{
  "n_head": 2,
  "head_dim": 64,
  "norm_place": "peri",
  "extras": ["capped logits"],
  "init_std_o": 0.0102,
  "decay_fraction": 0.881,
  "doc_mask": true
}
Each number is 500 + 25 x the weight over its row's rms, rounded and kept within 0 to 999. Layers, rows and columns count from 0. Numbers have three digits each. The size before them is the row's rms in percent of the matrix's.

# down: layer 4 MLP down (transposed), 512x128, rms 0.184, rows 86-96, columns 0-127
# up: layer 4 MLP up, 512x128, rms 0.19, rows 87-96, columns 0-127
down86 140:511492506463474477522520481485417503461499505536450509517530495518476482504497537545492507510484468577522495507506505473487546465473511483480496487490505499537506498513501528514500523502467502511468531480496511490509500518522465499487510537523496473525491477498519541507495509493518529456484479460457494490493492516443485459498455448509526488461522550482463520495469529486499501488527
up87 097:516516501479511472481477545482465488473527499479485564526467519492481512488540480492472510487505510540485506476505502524498479516501499469474548512504470448481502483499524557475504499519537447526483493535502509509509510498536524452485497524496540493530469507483515513503495498498507462467514526484522502510475506489460496465482477513518495523558493544523469516458429518543487489544492
down87 104:482511478492475549492545531485530562511509498511511476505511528486523541496491524469553503518479475513499501501527514477515491520498504516525472514489490541505499505481471463523470478530480521521514472477507547442481494532463482515510499484532525497511505548501467474505521512496525532520495483497522498481547490536450462516470525568516503468460472484492531526505494441482528513500494
up88 097:463479523505457517513533514494495536501546480506481569461509506506533521499508472526502507508515487489501526479503521514517494489501508495538516477468541503492499466524508477512469460501486497500487507573502496498475487496530515511514458495499536488483509545487502534447517473447515475535428480538448508489516483513504467537462489483561507512479508505537509516478496488532503515499473
down88 088:521497491518535500487483460525509483478474502456504478525496548500492485517477529504469509502454514528538501486466505474531519504496501530464535517514488498498540531458525510487526519490493548472548525484525495515534521485482435515519473476493525519507516483474544455513462450497509494465511494478524477517505519483520540491506503427478463481513465497487515486549487482478531477477494
up89 105:478498471478465466476543514487517497471509494518501468542514466560503511511492500510471519535487478501502519515488501516472473482485504499525505509517471497498544499519542483520462532517499484515522475504497510461501479530528448498522412531536499526474487475488489480538525504486520498553518541433492502506476503493452474467524508485530493526508470502546477533504468482480503490506527
down89 111:509512542480504484534483500424496444515559509523514541528508497448540500493491465515504497503505514514488500498522491494528481488527467479532494498492491513498480490475531449468497513474502518511452474498496543454525499506489515464508508515508530493508525469475535529471520504530461456522522475525501486483501533546500445500512497470482500490560490498501498528507462534523494469469504
up90 097:462493483484532510520519508517495525498519563502503508456518471541510448492477463499536530512471511488538510519497534500498519500506452516499518461511509479520472542483528494500474526465498461519500479550463500503480542509467497521507528503456459528490497464537490449490469504509503516541517494533447501506504505493473465490513507482498523518457517458528513487496538463518497530512543
down90 091:562514517478429469457525486501494496525484450505481490544522478440523509496557558523489472499530465501444507529514505479538525487491501521500490532471504501501471485501493550486460477510479525495499482464545515522499499489503487493493482506526520508519482492476476539523535516554511472460487494499529501489492504471480488515489489519495494514486467541472528492479501518480526514474480
up91 099:508500495495524513481519516485501451521529481518500474487448529529440475514505494520524482511483522488484487489488491593490498498531538489534461518534533547470506480508474551483485507535580493515482510472504503521509475469511496505487521506499495510525485475488482475498496487424492516519469518513562516516507487517468490494460493512513472514505484531464503496472515482482505478488490
down91 102:501515552512503489514497489483492500517471489510494512517496461472577513514500464501482538485489526465510550527505513475505487470449483464483536482474506446491499491477551491491519498489486545458481446523521471478480523502447513485546509439505510514485513518495517482508507470494457448523493485482456513523482496437497477468518499488467516488492475489516488522500511473497489497512503
up92 095:491485471501473464473504480500470469469533486473499454484469503572492525483510466527517518462491494483519527522493441467456460512471531509498482523512504527514502501489532507532505522548471453505495479515513479511509487510522472503508466513503518481564489520518463485508483536497454499506544505524514509507488472491512444476507540479511458548497524481481462512517471478485491515491526
down92 099:490512478491488456541537518460512586474511509504523547504509486480539500513466524481504524517509534517513514476507520490499476515524499528508486498481452505487531451519498515495490515495548515519533480481477470543505510504474499469487531504501477489461476520516498498457519492526485461495524498460527459463538519492463527461479463528530446451505521491504523510506508494528526504471489
up93 089:490496504511528577492473521460519488492462563531494566487473508485533523497516496480544477454501488529491509484490489452504549465490524512490475500491467519477460482514506520514491492534529477524494532496512524503487481475546534520490507503461543458458492503484476503504515507509506547495459428476488504485484511503513521505495493465496496498495502521473486505527527548494493530514504
down93 097:510496504481486437510516524520521513511483445532521512487491504523504507467468521504432507537511475484499468517543481535518465573498480552535471489513511502522543513519471472485498518507485482489517513521490504504508545510504470497472529532516513503525529484496514550494513496522490492502515555532481477476471508507481499495530466487476475493512499478523494472491466427509523469494460
up94 111:486524515498552488490527487482463471479530474497492511478522486486515484521519538478497499488458550518484476520525507495488446489537502501508512488499552438528481493500476514485513521538520470516492496481518535534525527495497519505483512522499496538509470446543449480528535490509514520529513473478484485498529471507506485499503509471471474430515487487488502493473553527448482509485451
down94 103:477504524507480530485530468491456531475510482489466479488516512508507475484482480514508503485516478443471495489495480478465481528430504518507508502487443531497512549523497517492484474474504515488499485453538502480521495471519488453503478509491462503492504559442538494447466523519489506491496508500454507483527466552498488526548522536450505512511505512546478516484473500515478503493502
up95 092:534533465493455494509551491517499507517499531531541545524499476504470508531491517467519466500512498502472459490537464494465514527515489463461487462496470454523486482504531521493469494478521501476509453460467513522531437552451472525519527501472494490519499544501490514473521501468527506486511546478495517531526521460538495494523477494531486474506503515509510475484501493513468511512510
down95 088:492516508477496534493451479520537475473467497523464496464491517475514504439455496538460532482496473500456492574506462483477479480506460535541513519501468500469494544502500504497507461540532517521527532516481506491522528481505501500466513476501499495518467452503470498505494472516443497484498471477542483473503465522516515475471537505477490485505504486503484489513491493460541515502468
up96 097:532458478504495482525476519518482481533547492507511524515498516485488496504519531541469558471454491517531503502461525506500502492476491512493544483476483455527532537516480515533454517486499519527520481489491536478505511480516509476463536533486503479520483523534461484494474536478511506499512523475463490515455481492506494485450467529501462494481531512494490518538496547495470471517575
down96 100:511517467495496524520514513500493516483514506475483524475494470520494505507507461479503446529521513445484488528494506481502513481533504500472477505479507534510493461540559471442529504543496468493483492528502483525505464517496494501537441479510503510508509483436532493549532470495537544469486519532527532470528503547525498502532521519490530489509465506481528464525511480491523543505471